python train.py --head_dim=32 --rope_theta=10000.0 --init_std_up=0.0198 --schedule="wsd" --max_seq_len=1024 --doc_mask=true
Each number is 128 + 32 x the weight over the matrix's rms, rounded and kept within 0 to 255. Layers, rows and columns count from 0.

# layer 8 MLP down (transposed), 1024x384, rms 0.109, rows 456-473, columns 128-255
[[114 126 163 161 139  67  84  93 107  60 151 139 126  91 119 105 119 102 121 126  66 125 108 123 112 142  96  63 134 164 170   9 149 151 109  78 140 138 147 134 206 174 165  88 125 147  94 106 101 131  88  96 150 150 102  90 114 146  85  92  89 138 131 171 103 151 134 120 173 126 195 138 178 125 148 102 148 102 115 155 141 149 200 119  95 118 156 152 126  84 154 106 210 126 171 136 186 166  91 143 111 105  87 211 118 145 194 202 172 179 122 152  66 130 156  98 114 163  84 103  92 153 162  60 112  78 132  64]
 [ 91 113 146 156 137 146 160  91  98 150  93 110  84 106 112 139 144 108  91 119 143 145 145 193 147 158 126 123  85 140 149  50 160  66 145 127 120 139 145 140 156 143 127  93 119 138 167 137 109 130  88 146 120 170 117 120 120  95 144 104 140 155 131 149 173 104 153 114 123 124 164 124  96 182  84  95 106 200 139  80 128 129 136  93 143 115 175  87 125 110 143 184 137 125  90 119  91 112  96 199 124  54 104  96 160 145 106 153 136 103 122 152 128 107 144 119 158 131 193 127  89 147 122 102 118 120 127 132]
 [167  73  96 116 109 156 117 141  98 117 155  90 125  87 190 147 126 121 115 135 120  84 132 155 186 105 128 100 112 124 125 111 173 137 136 140 163 106 154  88 168 143 105 141  86  61 116 103 131 148 185 110  83 121 149 109 151 101 147  90 152  97 116  80 100 162  95 107 151 105 141 169 135 139 120 137 120  84  60  94  67 108 130 108 142 131 143 216  66 167 143 149 111 119 148 109  86 151 119 145 155 104  58 118  68 122  90 132 163 138 119 144 149 180  82 107 127 148  90  98  92  95 136 127 146 158 162 173]
 [168 143 107  75 122 122 114 158 157 168 169 127 120 108 143 149 110 175 146 123 212 143 134 135 112 147 175  69 147 137 160 190 168 143 177  63  93  86 131 136 112 107 124 140  61 192 120 117  45  79 167 114 137 131 124 103 154 101  68 197 120 200 148  60 116  91  95 151  99  76 130 135 136 134 162  87 151 116 123 162 113  69 114 106 155 128  71 149 103 145 117 141 159 167 149 141  90 149 107 105 135 112 170 122  48  80 176 140 129 150 120 160 121  96 118  61 110 145 107 137 162  92 142  89 101 153 150  31]
 [141 107 126 158  44  89 137 112  84 129 169  60 125  67 164 153 122 113 129 127  83 125 141 115  85 116  42  40 159 136 196 178  72  96 161  99 101 163  87 155 149 160 130  55 117 162 111 150 135  91  58  97 126 193  99  44  51 118 120 149 130  85  90 133 120 106 144  91  91  82  82 108 125 135 154 119  88 106 158 211  90 125 114 104 122 154 117 175 120 165 163 137  97 162 107 151 152  85 100 123 151 148 111  50 117 140 161 139 175 131 157 133 147 134 171 151 153 146 127 109  97 154  69 108 132 146 132 109]
 [147 160 150 111 104 129 144 133 120 124 109 133  79 146 140 101  95 122 121 147 146 122 121 124 120  73  98 137 172 132  60 112 109 171 108 123 152 121 138 159 155  96 135 116 154  81 144  85 162 142 177 113 109 137 143 142  86 150 122  75 128 156 112 143 114  98 114 114 160 197 113 106 125 145 146 118 132  89 146 106 132  97 120  98  91  80 119 158 153 112  64 127 154 106 140 123 115 114 167 134 116 109 121 135 149 174 104 161 146 145  83 136  98 137 148 105 127 127 134 142 120 118 118 110 102 112  80 139]
 [151 197 135 131 192  91 147 131 108 102 102 159 101 148 133  63 154  96 115 144 130 135 155 162 165 150 116  80 144 135 157  88 174 137 140 112 118 108 180  92  69 104 126 105  96 142 117  83 205 172 124 167 129  89 148  98 162  76 145 116  72 144  71 100 119 123 123 172 109 111 138  94 139 154 142 117 120 147 119 125  58 129 161  64 150 117 107 125 149  83 141 185 141 157 145 150 130  93 174 130 158  94 136 136 152 118 108 149 109 145  77  96 167  96  68 211 125 143 116  85  58  82 108 159 112 178 143 111]
 [101 140 137 142  99 131 151 160 146 153 115 165  77 123 119 111 160 112 199 204 129 133 107  65 146 119  55 122 100 144 143 116 120  86  94 128 112 178  90  89 144 162 105  71 112 128 117 161 110 132 140 153 160  98  84 111 149 160  86 134 133 161  78  99 136 127 127  74 154 153 189 140 166  62 130 189 181 109 108 120 129 116 161 131 149 131 177 103 112 122 112 172 103 102 144 109 113 140 129 124 145 130 164 179 138 172 158 142  96 167 168 103 153  21 138 149 121 115  99 120 127 102 131 168 105 182 129 159]
 [142 139 158 107  88 157 100 149 116  74 139 108 165 165 109 132 104 168 143 149 178  80 109 141 120  96 142  84 115 158 107 147 141 125 140  36 160 149  94 164 120 194 166 151 127 169 126  99 145 101 194 157 142 203 135 161 160 147 138 203 110 186 156  81 172 133 127 130  81 129 134 132  78 105 111 111 161 134  92 186 131 121  97 138  70 158 171 148 120 135 104 143 155 195 170 208 156 136 142 164 114  99 140 167  67 172 113  81 108 190 107 105  66 141 199 201  85 102 115 140 150 195  68 121 141 177 105  92]
 [128 113 104 115  98 110 126 160 154 151 121 146 113 193 109 128 117 105 143 114 118 124  85  96 111  14 141 112 120  97 150 102 132 114 105  85 135  73 161 125 112 151  99  72 161 163 107 116 132 111 128 109 143 129 127 116 125 116 139 146 119  79 125 187 127  65 195  23 165 139 103 121 135 193 131 137 160 156 174 165 144  91 137 117  99 127 181 138  86 100 113  88 114 136 126 112  92 141 122 148 163 166 162 137 159 130  96 174 159 132 175 129 185 105 188 156 101 109 134  91 128 182 136 130 122 108 130 153]
 [168 124 169 113 122 155 146 142 168 164 102 101 106 101 166 135  76 181 169 129 131 106 116 181 122  67 156 156 175  68  47 145 131  98 203 165 140 141 124 137 111  99 106 173 156 136  93 128 104 150 130 115  95 155 140 139 106 154 141 105 135  99 127  48 170 130 144 145 112 116 137 116 146 149 137 131 116 165  82 167 104  92  91  86 130 130 102  92 157 102 110 187  91 164  73 132 156 164 149 127 111 100  91  98  91  81 152 112 115 135 161 141 107  75 124 124 172 122 121 148 112 153  92 145 137  99 116  63]
 [129 104 166 125 153 130 211  99 108 204 156 160 121 114 162 157 155 133 178 139  76 161 200 133 157 124 146 145 128 123 168 171  26 144 106 108 127 145 101 140 120 110 195 136  57 117 154  87 169 131 152 122 158 146 128 109 139 107 131 140 166 148 149 166  71 157  69 144 110 156 195 127 214 106 115 139 108 110 119 120 167 179 134 113 119 119 154 149 119 139 119 146 124  89 181 180  84 173 126 125  87 123 110  53 117 129 122 123 208 161  89 150  96 170 157 185  93  90 112 142 154 157  97 110 131  57 119  98]
 [ 79 175 147 125 149  99 195 103 130  91 155 134 130 125  94 118 154  89 184 124  96 112 156 135 129  95 101 173  91  96 120 160  98  79  92 147 131 128  63  93 131 110 163 136 107 109 138 208 128 142 129 156 119 118 114  99 109 129 124 114 150  78 184 110 150 183 135 136 104  89 141 122 113 138 168 157 147 151 125 130 143  95 152 130 130 126 192 173 111  89 184 111 137 141 136 143 111 185 199 147 118  94 161 140  93  67 121 141 126 154 105  76 132 117 121  71  80 144 115 154 111 174  70 168 139 123  88  92]
 [ 77 108 152 122 120 108 117 111 107 141  72  98  88 140 119  48 133 156 149 210 132 155  67  91 164  82  88 146 148 101 205 129 101 137  59  68 146  88  89 132 104 135 125 116 170 113 137 169 112  83 175 236  90 146 116 168  59 136 145 187 127  37 182  97 127 212 109 152 100 113 166 154 100 160 132 159 183 137 132 141 146 113 126 128 162 149 119 160 151 154 169 179 176 144 164 141 103 141 148 133 159 117  94 105 112  71  83 145  96 109 104 133 153 133 111 120 102  89 165 157  67 116  83 140 127 106  50 128]
 [109 137 152 155 191 101 124  82 113 120 133 107 131 146 107 122  59  74 207 130 117 126  95 104 156 151 115  93 142 128 110 134 142 135 150 139 121 156  82 155 148  95 129 145 105  96 177 141 119 107 111 133  77 189 133 109 106 168 171 117 146 122 119  72 181 150 132 111  65 167  87 120 148  77 123 176 116 116 183  97 158 114 166 112  75 152 150 113 144 146 128 145 129 171 158 158 132 137 133 149 117 119  93 156 105 133 120 137 152 175  83 110 160 114 133 147 133 117 131 120  62 206 111 123 150 184 217 158]
 [ 72 103 153 111 105 122 145 116 106 139 139 133  87 171 160 161 154 110 149 108 171  53  78 121 168 113 145 139 159 126  98 119 176 101 198  83 168 145  96 173 155 121 122 134 105  85 167 151 129 151 166 122 150  78 140 114  88  85  65 115 144 123  74 136 159 101 136  66  76 176 131 123 132 187 192 160 172 128 103 188 160 143  48 137 146 124 127 129 138 146 115 149  94 140  95 243  98 137 164 199  81 116 159 118 150 144 138  84 154 101  76  85 113 112 146 152 128  74 119 125 138 146 110 154 149 127 175  75]
 [143 162 159  98 204 186  90  90 156 147 133 162 122 170 137 126 194 124  99 109 146 106 143 108 111 133 190  84 125 134  82  98  90  91 121 148 155 143 181 195 133 188 106  54 201  95 103  92 111  93 140  98 156  99 150  93 130 125 165 154 120  84 120 121 167 136  73 136 141 107 114 160 134  95 124 120 159 144 118  90 122  84 108 178 119 123 177 130  82 170 159  73  91 149 172 142 159 102 114 150 123  99 169 130 163 113 147 126  84 115 147 136 184 109 117  88 142 154 211 176  70 109 165 144 139 120 110 175]
 [148  90 111 137 117 129 133 114 134 152 123 166 151 104 105  86  83 120 115 120  77 137 136 142 121 119 165 116 135 148 162 102  96 125 126 129 130 103 137  98 111 127 157 106 112  90 118 106 118  79 133 178 178 159 111 110 121 113 142 147  87 137  96 158  96 114 144  97 136 154 155  92 133 104 121 133  93 150 115 117 126  78 117 165 114 107 129 136 125 145 121 141 124 130 120 171 108 114 174 131 137 107 147 102 103 144  99 121 107 174 131 128  79 110 100  99 176 108 133 115 148 144 137 126 142 107 120 190]]
# layer 8 MLP gate, 1024x384, rms 0.137, rows 457-474, columns 128-255
[[126  77 136 116 120 115 123 139 139 173 155  99  77 116 114 120 152 116  95 132 106 184 126 203 159 179 100 149 145  68 125 147 118 149 117  83 114 132 171 147  95 126 137 124 153 139 136 179 128 162 109 147 145 136 130  87  82 175 113 112 159  55 114 144 184  84 137  93 104 116 162 120 146  85 120  76 128 184  92 142 147 124 153 141 184  84 144 125  76 157 111  85 158 162 148  91 117 164 129 114 135 169 152 106 175  77  56 157 141 117 173 119 112 118 154 153 129 106  97 118 205 100 181 147 113 102 117 133]
 [170 130 164 156  88 108 186 114  57 102 116 154  70 100 105 118 110 129 109 108 127 128  96 138 150 142 156  99 187 180 141 161 156  91 130 130 194 123 136 133 124 116 112 137 119 115 102 122  88 151  90 103 121 128 125  71 136 155  63 148 117 137 148 185 171 112 103 166 133  80 163 183 104 105 109 140 176 128 127 133 131 126 108  81 148 144  89  86  93 189  85 106  83 109  86 164  83 125 156  92 154 119 144 156 140  96 106 148 100  89  89 135 146  78 132 144 148 138 179 100 137 103 175 115 110 109  94 114]
 [145 117 121 155 204 160  92 141  96  90 112 169 106 135 115 124 162 155  83 148 136  68  99 129  47 150 152 105 139 178  48  96 132 180 133  96 138 156 147 103 155  87 107 143 140  74 130 175 121 158  94  97 120 181 162 141 190  78 104  99 139 173 108 181 125 163 180  66 152 145 132 101 128  92 125 191 158 130 122 145 153 151  77  96 158 131  81 182 183 126 108 121 127 138 129 120  53  96 138 130 173  84  92 171  92 162  99  72 112 120 143 111 176  95 202 151  45 104 153 148 140 157 175  96  96 129 185  65]
 [142 147  84  90 103 113 108 148  96 190 102  97  93 134 115 161 140  72 160 114 107 166 170 146 176 157  83 128  89  84 131 104 102 139 161 149 115 118  81 128  94 141 110 127  89 114 173 139  87 157  62 125  91  87  97 131 119 158 159 156 108 148 176 110 106 149 166 153 106 112 132  65 147 111 137 130 150 141 110  88 130 134  92 182 152 149 160 181 165 164 120 161 171 117 130  71 120 117  89 140 161 141 143 103 149 146 113  51 113 114  70  88 143  38 126  86  92  96 129 120 124 115 133 104 135 105 143 145]
 [132 126 140 117 129 118 149 150 138 112 148 141 129 108 147 150 131  88 156 103 107 109 102 138  95 103 138  83 152 114 134 145 144  96 121 100 144 148 137 156 131 138 135 108 172  99  85 100 117 145 122 104 126 118 109 119 121 153  96 122 100 162 152 131 133 149 196 108 102 137 157 141 147 113 135 155 138 115 146 167 134 162 153 149 161 158 117 138 125 102 138 140 174  77  87 147 155 134 143 135 120 138  81  99 182  94 131 185  88 144 119 131 120 126  71 120 143 107 105 160 125  90 147  90 129 159 102 116]
 [117 114 148 124  73 138 143 184  54 173 105  81 180 207 143 145 105 138  67 139 110 112  43 177 102 153 182 156 105  39  87 138 147 138 158 168 139 166 133 139 110 170 103  77 138 127 184 114 173  74 112 116 100 147 177 103  91  93  96 126 111  82 117 140  60 157 139 135 121 155 151  88 139  99 111 108 109 140 114 141 166 106 131 145 122 175 122 125 178 169 103 135 163 111 151  10  97 130 153 147 152 184 114 134 175 135 164 139 164 132 120 158 177 153 102 183 118 128 157 159 148 173 197 146  85 116 167  85]
 [ 87  73 183 180  87 106 113 149 164  94 125 170 112 151  87 180 180 181  89 117 151 150 123 149 122 108 131 125 174 102 146 177 102  39 155 155 139 168 121 145 163 159  99 116 118 107 156 197 174 124 102 163  55 168 112 117 189 130 153 206  57 110 133  95 105 131 145 137 145  50 112 111 106 157 176 135 142 195 144 128 126  88 130 116 157 101 166  61 107 109 123 196 127  88 104 116 160 159 101  91 165 167 135 166  84 145 149 163  97 145 156 124  92  75 161 139  75  96 105 112 132 154 143  61 101 133 150 160]
 [ 91 231 157 137 133 109 139 103 188 134 103 118 161 122 152 184 105 113  75  86 124 160 173  80 139 111 140 141 172 173  88 126 177 149 139 131 150 131 148 185  93 150  70  92 127 121 103 146 163 204 145 180 157  44 129 169  91 140 165 189 144 159 154 119 184  90 119 198 149 151 108  86 170  81 151 118 127  79  97 126 115 124 117  99 162 156 104 141 113 116 126 151 121 101 135 136 128  65  81  97  98 116 168  71 156 188 120 166 167 142 145  74 155 150 123 105  65  49 152 108 149  76 148 102 117 150 122 121]
 [132 125 165 134 150 133 152  62 140 120 103 160  99 134 121 138  90 123 116 125 162  77 112 168 126 129 109 105 128  58 159 150 134 140 144 107 151 135  74 144 101 115  42 157  81 111  39 142 127 118  23  96 108 119 149 153 163 134 137 142 129 119  79 204 136 155 113 130 152 154 137  95 118 123 148 159 107 105 127 177  97 148 141  94 198 173  99 104  94 144 122 108 137 118 155 157 112 180 109  87 141 137 115 145 103 135  86 126 138 151 133 161 168 136 161 123 161  72  97 111 143 185 163 137  37 143 159 110]
 [142 107 208 101 102 124 155 120 181 119 120 129 111 137 171 121 115 127 126 109 142 119 101 165 100  97 121 110 155 151 191 194 139 188 134  74  97 169 106 130 122 114 111 185 138  93 152 105 186  93 146 121 119 129 108  91 142 123 128 155 132 137 128 227 159 159 106 121 106 107  90 120 167 129 117 129 135 115 114  93 115 153  77 170 153 131 138 110 157  91 181 137 101 148  98 139 159 112 121  35  72 121 164 140  34  55 123 108  91 140 116 120  73 101 203 181 117 139 101 153 144 153 154  92 116  83 198 119]
 [104  79 140 110 153 116  75 137  68  97 109 129 136 172 131 177 105  99 161 192 107 196 195 111  87 115 121 149 110  99 134 102  95 105 126  99 193 177 103  77 170  89 111 162 141 127 119 101 139 137 118 131  76  69 124 146 132 169 169 110  83 127 102 143 181 160 180 114 111 125 133 158 124  87 119 151  53 116 114  37 134 125 119  94 107 152 181 101 165 149 153 136 149 162 121 152 133  71 164 204  77 152 113 135 163 138 116 124  93  43 175 116 176 129  44  84  92  60 157 177 181 157 132 127 105 170 128  99]
 [158 135 147 110  89 106  99 110 135 100 107 128 208 164 140 120  83 130 132 109  74 110 137 104 201  50 168 117 141 177  95 156 143 139 130 108  97 117 146  93 108 231 142 158 114 167 136 107 118  99  72 112 149 126 137 138 158 103 151  97 154 108 187 198 145  77 122 121  79 105 106 100 148 159 100 145 161 110 153 112  90 173 110 106 120 135  95 175 130 110 192 160 123  81 180 196 131 120 133 195  49 123 127  91 126 137  92 121 130 148 112  90 120 177 140 113 129 171 117  72 132 113 153 132 123 101 118  74]
 [181 153 112 111 147  94 153 182  94 186 113 168  59  92 119 100 116 107 114  94 132  96 170 137 178 102 109 118  72 147 124 130 149  93 150  78 139 110 156 123 148  71 134 107 107 137  61 102 126 115 151 103  78 128 115 147  80 117 202 110 123  82 132 192 151 155 107  65 140  84  75 130 107 123 172 153 120 162 184 109 125 119 134 125 233  76 156 153 142 110 146 132 165 154 158 148 166 187 150 122 119 141 116 188  96 129 157 150  66 175 165 147 167 111 125 139  90 238 152 158 151 151 120 136  95  96 194 119]
 [121 164 111 159 123 132  97 141 150 144 124 147 166  89 162 138  94 114 123  77 189  90 149 122  93 137 159 176 143 106 121  55 106 144  88 127  92 152 107  85  94 111 134 135 142 106 121  81 167 147 144 124 150 164  71 146 119  83 100 125  70 117 128 128 136 137 121  82 139  99 116 124 142 134 112 115 133 127  82 115 128  73 111 143  67 110 114 112 123 134  95 116 112 120 107 154 144 141  79 113  97 210  80  59 170 145  98 137  90 145 108  66 139 142 171 109 137 136  88 146 148 157 108 144 112 137  89 140]
 [151 131 113 172  98 107 121 153 128  84 160 175 122 127 146 188 123 119 130 107  74  99 124 101 146 149 101 137 154 144 146 127 130 155 175 141 115  62 198 127  94 130 130 180 197 134  85  97 166 153 111  52 149 114 158 113 119 103 168 153  92 133 120 147 115 132  95 135  90 168 113 108 116 157 153 104  85 124 153 100 129 133 140 116 143 151  97 128 173 138  98 126 179 121 141 145 129 135 112 105 179 112 232 116 126 107 111 136  92 161 126 109 153  99 168 141 121 163  64 117 122  71 126 184 196  73 163  81]
 [116 195 106 126 130  82 147 123 135 120 154 135 108 123 102 132  94 149 160 112 126 110  95 112  66  82 101 100 102 195 102 120 148 130 117 122 100 154 113 133 143 148 146 127 112  68 172 152 104 131 108 115 158 166  94  74  81 131 155 124 135 178 197 152 147 109  97 129 109  52 160 115 100 124 123  86 141  94 148 149  88  95 112 151 126 166  72 105 128 143 167 163 170 140  87 121 107 111  93 165 143 142  81 133  78 106 100 111 171 129  70 186 131 118 148 108 140 157 155 130 136 142 106 119 108 168 131 139]
 [ 96 109 126  93 139 123 124 113 136  95 113 159 141 130 151 107 134 126 108 176  98 178 121  98 113 145 109 114 128 112  84 165 106 121 102 174 153 138 163 135 117 166 146 106 115 106 159 114 100 121 139 128 119 133 134 127 124 140 139 189 148 143 149 144 148 107 107 135 118 141 140 117 115 144 125 111 137 133 138 134  91  96 115 123 113  97  76 129 114 141 132 132 131 145 123 140 125 106 157 149 103 126 106 138  99 131 104  97 125 129  76 102 136 133 150 118 123 171 126 104 121 146  95 148 176 170 125 109]
 [143 147 116 114  90 109 112 118 132 113 111 121 156 135 137 105 129 126 103 177 123  73 138 134 166 136 118 150 178 115 132  94 159 110  74 117 131 148 143 124 122 128 107  97  79 154 144 158 102  82  75 147 128 175 169 191 101 135 145 117 152 100 182 105 172 115 129 134 137 111 116 105 134 136  96 119  93 185 161 149 111 131 113 153 203  88 133 108 105 127 125 135 140  98 142 170 127 120 149 144  87 122 160 165  89  79  98 111 125 115  96 134  84 133 154 122 163 135 183 178 113  53 126 167 138 133 146 146]]
# layer 8 MLP up, 1024x384, rms 0.148, rows 457-474, columns 128-255
[[174 112 108 128 141 156 141 131 171 174 133 147 169 130  97 112 109 125 174 185 176 132 128 129  97 148 138 205 127 126 153  95 144  91 145  79 139 134 135 104  73  64 121 160 116 150 166 149  75  92  98 132 136 121 178 147 103  80 127 117  95  90 112 179 158  89 115 162 200 104 117 128 114 103 132 117 149 160 134 153 111 138  81  72 168 102 129 138 122  92  98 119 155 130 131 141 157 142  91 155 142 128 133 126  74  68  88 189 149 148 136 112 152 139 194 178 122 112 152 140 139 121 116 133 137 163 177 127]
 [117 127 153 130 149 129 162 100 147 118 105 108  66 114 132  88 152 143 124 167 109 141 119 113  90 113 113 128 171 152 151 124 124 124 155 115 141  60 111 115 105  85 106  72  86 103 135 154 133 148 155 133  91 167 131 132  92 174 145 185 118 145  74 153 139 121 128 113 120  89 132 148 115 154 116  87 182  77 204 162 105 146 160 187 120 118  76 190 147 179 136 159 103  97  93 157 130 141 118  94 132 134 142 133 175 118 122 153  99 122 143 105  74  33 133 173 137 182  85 116 118 147 122 128 149 146 158 116]
 [ 81 106 169 118 166 158  97 151 118  87 131 176  90 117  91 131 161 146  99 132  65 161 133 138 156  90 131 109 133 118 104 155 166 117 106 130  91  97 111 139 153 160 112 115  75  64 109 117 196 188 189 128 170 150 126 121 116  88  97 211 117 181  99 119  77 192 110 186 136 111 125 141 129 163 113 168 141 122 127 126  94 136 116  83 135 137 125 175 154 152 148 127  31 167 187 112  98 172 117  64 104 112 114 175  92 163 149  75 144 137 130 119 157  92 141 143 132 126 110 210  99 165  84 166 144 143  99  72]
 [118 137 136 153  68  76  82  95 159 146 129 159 146 182 120 126  97 131 159 114 148 150 149 121  77 102  86 154 136  77 132 126 102 120 127 125 119 131  70 126 136  76 139  61 197  72  91 119 132 188 128 123 115  92 147 108 108  96 156 204  93 146  96  71 177  98 168 165  37  81 141 119 146  87 172 129 143 170 165 130  94 122  89 111 147 163 151 112 148 201  85 151 168 137 142 183 123 111  85 145 100  64  98 138 165 131 140 148  70 107  54  90 102 111 179  72  95 143 167 127 119  97 179 115 140 154 132 148]
 [105 130 123  86 132 130 133  77  84 136 152 114 120 140 110 129 125 137 179 109 130 105 188 169 165 108 130 121  95 136 125 126 134  75 181 103 168  88 136 110 125 145 141 134 124 119 151 128 122  97  58 106 161 174 129 151  77 103 155 107 120 166  92 163  85  89 120 116 179  58  89 203 146  82  77 129 133 123 133 126 162 124 127 106 171 121 140 163  89 158  92 138 139 132 195  87 132 133 160 157 140 168 156 164 132 139 103  88 145  95  93 130 135 106 182 131  94 112 128 110 136 111 114  88 112  88 155 104]
 [133 143 136 200 104  65 132  88 147 154  87 109 115 142  77 186 153 167 142 114 150 141  85 131 162 157 107  97 145 134 149 109 142 115 163  51 119 132 121 116 145 130 162 109 164 138  78 206 144 120 139 156  85 128 175  59 151 149 180 202 138 117 143 118 110 153 130 153  90  89  93 108  89 111 174 178 156 125 172 130  66 145 104  62 132 137  94 162 113 149 155 117  71 159 138 117 127 128  89  53  98  78  77 114 169 143 108 144 147 154  64 110 147 152 142 176 184 129 117 117 150 164 154 194 129  92 134 124]
 [130 107 163 114 124 154 126 119 154 141 135 119 122 109  62 127 161 147 202  75 148 126  79 152 150 119 157  68 160  83 156 115 143 140 156 108 138  87 149 102 131 142  84 125  83 121 160 169 111 110  96  79 175  95 101 120 148 163 104 151 121 130 195 141 115 139  92 110 167  99  93 147 115  94 128  73 187 151 158  93 163 138 125 178 158 108 153  95 159 148 126 187  72 191 107 122 134 195  77 132 154 107 154 104 122 187  76 113 128 138 108  95 124  93 165 115  96 159  79  59 141 184 111 134 192 112 165  94]
 [162 108 121 120 150  71 188 115 164  85  85 119 109 151 136 136  77 133 116 128 119  98 125 143 106 121 116  95 155 165 129 126 120 102 133  71 146 198 113 145 187 143  80 112 122 168 143 133  85 125 170 157  79  92  94  70  67 177  78 158 134 107 209 139 141 179 151  96  87 187 134 138 140 137 133 155  75 145 141 110 132 217 119 131 101  74  50 116 119 137 119 112 122 147 177 131 159 178 143 154 136 108 162 168 103 112 135 162 162 163  84  80 134 138 104 216  86 156 163 141 116 189 110  72  90 170  97  88]
 [108 159  85 147 127 147  74 154 160 148  86 105 125 175  96 140  95 197 107  82  95  92 122 119 119 228  73 103  60  99 114 126 110 148 169 152 154 133  96 151  53  85 140 110 104 159 123 172 179 174 133 141  89 156 101  71 104  79 128 132 108 145 122  88 162 195 116 171 140 111  62 116 158 108 102 134 104 146 128  76 136 162 124 142 150 121 162 157 132 110 157 119 117 136 101 158  23 139 123 136 126  70 105  89 125 144  82 203 164 130 175 142 169  77 137 135  98 127 147 128 134 150 151 141 138  76 165 110]
 [140 125 150  83  67 126 117 144 175 123 136  86 122 111 127 136 122 124 135 156  95 104 111 133 154 125 122 111 110 119  98 115 108 114 134 102  64 125 123 144 127 113  71 126 119  70 102 102 120  90 150 148 103 133 110  83 129 128 108 108 125 115 122 129 124 136 100 138 123 118 184  55 136 107  99 148 146 115 160 100 156 143 143 134 182  78 132 115 184  85 155 121 100  91  63 113 117 164 144 105 102 117 116 192  91 141  69  92 109 120 103 139 148  86 161 128 149  88 110 106 149 120 136 126 101  94 145 149]
 [124 161 157 139 174 157 146 120 165 135 183 127 143 100 183 147  99 101 196 117 159 125  83 113  82  80 102  50 142 183 144  83 146 150 115 123 122 126 129 136 183 114 134 161 138  93 114 136 142 156 145 174 163 169  83 124 100  96 123 109 147  81 111 140 102 178 132 115  95 135 199 122 126  97  99  55 134 134 102 143 132 220 136 118 137 152 155 121 169 106 159 173 151  40 180 166 131  95  82  71 114 138 161 102 149  74 132 103 134 125 104 130  71 111 153 215  91  99  90 181 116 180 155 107 126  78 108  99]
 [117 199 153 138 150 166 114 109 129 164 163 114 140 136 143 161 158 122 141 112 137  96 153 171 174 192 183 157 144 141 117  57 129  58  86 101 160 131 126 145 132 125 106  99 162 138 133 117 156 102 160 175 103 170 122 139  98 139 154  74 112 113  69 126 172 116 157 158 149 166 135  91  86 161  99 145 141 160 108 107 111 123 162 121  97 101 171  91 122  57 166 123  98 162 135 187  85 155 159 126 113 179 159 105 150  51  97 110 114 124 143  91 173  65 155 158 111  90 144 176 177 132  47 104 110 105 109 126]
 [126 135 186 177 156 134 149 107 111 156 139 139 110  66 171 132 146 111 158 172 159  72 156 129  44  78 218 155 113  82 164 132 108 132 105  69 137 191 124 119 134 155 150 139 143 135 136 144 183  95 146  86 126 132 150 124 109 108 191 107 135 183  95 125 106 154 154 177 119  87 125 144 129 133 132 119  89 150 115 166 156 126 143 139 131 152 115 176 168 127 116 153 164  92 160 151 180 156 164 121  96 160 106  85 113 172 137 155 156 104 113 106  34 150  62 136 119  99 136 158 124  95 134  79 181 166 110 111]
 [151 159 193 104 162 121 174 116  92 108 169 160 131 132 152 126 145 163  71 194 123 120 102 132 108 181 110 106 129 137 141 146 159 112 123 155 136 117  69 106 142 112 102 158 105 140 118 183 157 159 166  93 135 172 116 137  93 120 128 138 142 121  96 162 109 126 128 158 147 196  70 120 101  37 169 152  89 103 190 140  85 107  81 117 184 117 126 107 136 153 161  99  89 139 128 149 146 122  96 156 101 175  63 105 172  99 155 191 145 121 135  86  85  89  82 122 139 126 106 100 140 105  99 168 151 146 135 123]
 [154 131 138 108 137 124 149  91 132 145 138 145 113 123 130 136  93 205 163 130 120 136  88 114 127 163 116 121 136 117 136 111 124 154 125  99 138 101 146 142 130 104 176 127 115  89  91 100 129 130 100  67 128 113 130  93 156 103 101 130 113  92 140  95 175 114 181 163 184  73 101  69  84 154 162  67  86 162  60 110 160 109  75 210 119 125 131 170  94 120 181 185  99  72 102 129 142 123 158 158 138 127 152 150 135 135 131 129 148  78  99 106  83  95  63 105  91  93 121 144  65 174 108 128 131 104 135  89]
 [167 135 100 152 166 126  78 114 143 111 138 139  95 118 157 162 156  76  81 158 143 109 136 150 177  99 149 122 150 118 167 122 143 111 138  96 168 122  75  84 129 102 100 104 108 115 148  90 157 173 115 169 129 104 183 116 113 163 140 106 134  99 112  89 118  99 124 130 191 138 144  99 149 181 119 186 113 144  89 110 140  70 113 153  96 140 150  86  89 139 125 164  55 135  99 161 133 119 154  85 195 131 142  64 171 146 125 139 141 119 130 158 152 126  63 123 125  49 159 155 123  99 119  81 111 131 202 129]
 [158 115 158  99 111 140 121 172 121  75 122 123 156 158  83 113 179 158 135 143 129 124 127 152 124 161 175 122 177 182 120 102 122 122 102 117 132 141 114 113 147 152 125 134 167 138 163  96 154 155 118 107 150 132 110 104  94 129 117  96 166 139 105 139 128 110 132 124  88 143 100  98  72 129 117 131 121 160 117 106 127 126 130 155 144 132 131 148 107 139 100  97 123 107 112 160 153 144  76 138 184 120 133 123 104 116 142 168 110 129 127 106  96 127 142 147 148 132 155 132 133 115 132 149 150 118 142 135]
 [145 121 117 125 103 106 167 146 132  86 107  84 157 155 153 153 136 101 109 162 104 134 153 145  96 113 134  79 109 163 144 130 113 197  95 130 151 107 148 165  97 136 118 155  62 179 153  75  83 106 149 122 138 143 143 113  47  66 127 110 174  94 201 176 140 147 105 153 159 126 157 149 132  50 114 123  66 126  43  89 107 113  87 114 136 155 121 145  84  94 129 140 146 121 150 143 101  97  93 107 131 173 164 136 149 171 132 113 121 106 155 139 140 135 182 137  90  95 138 122 105  94 155 109 117 121 160  76]]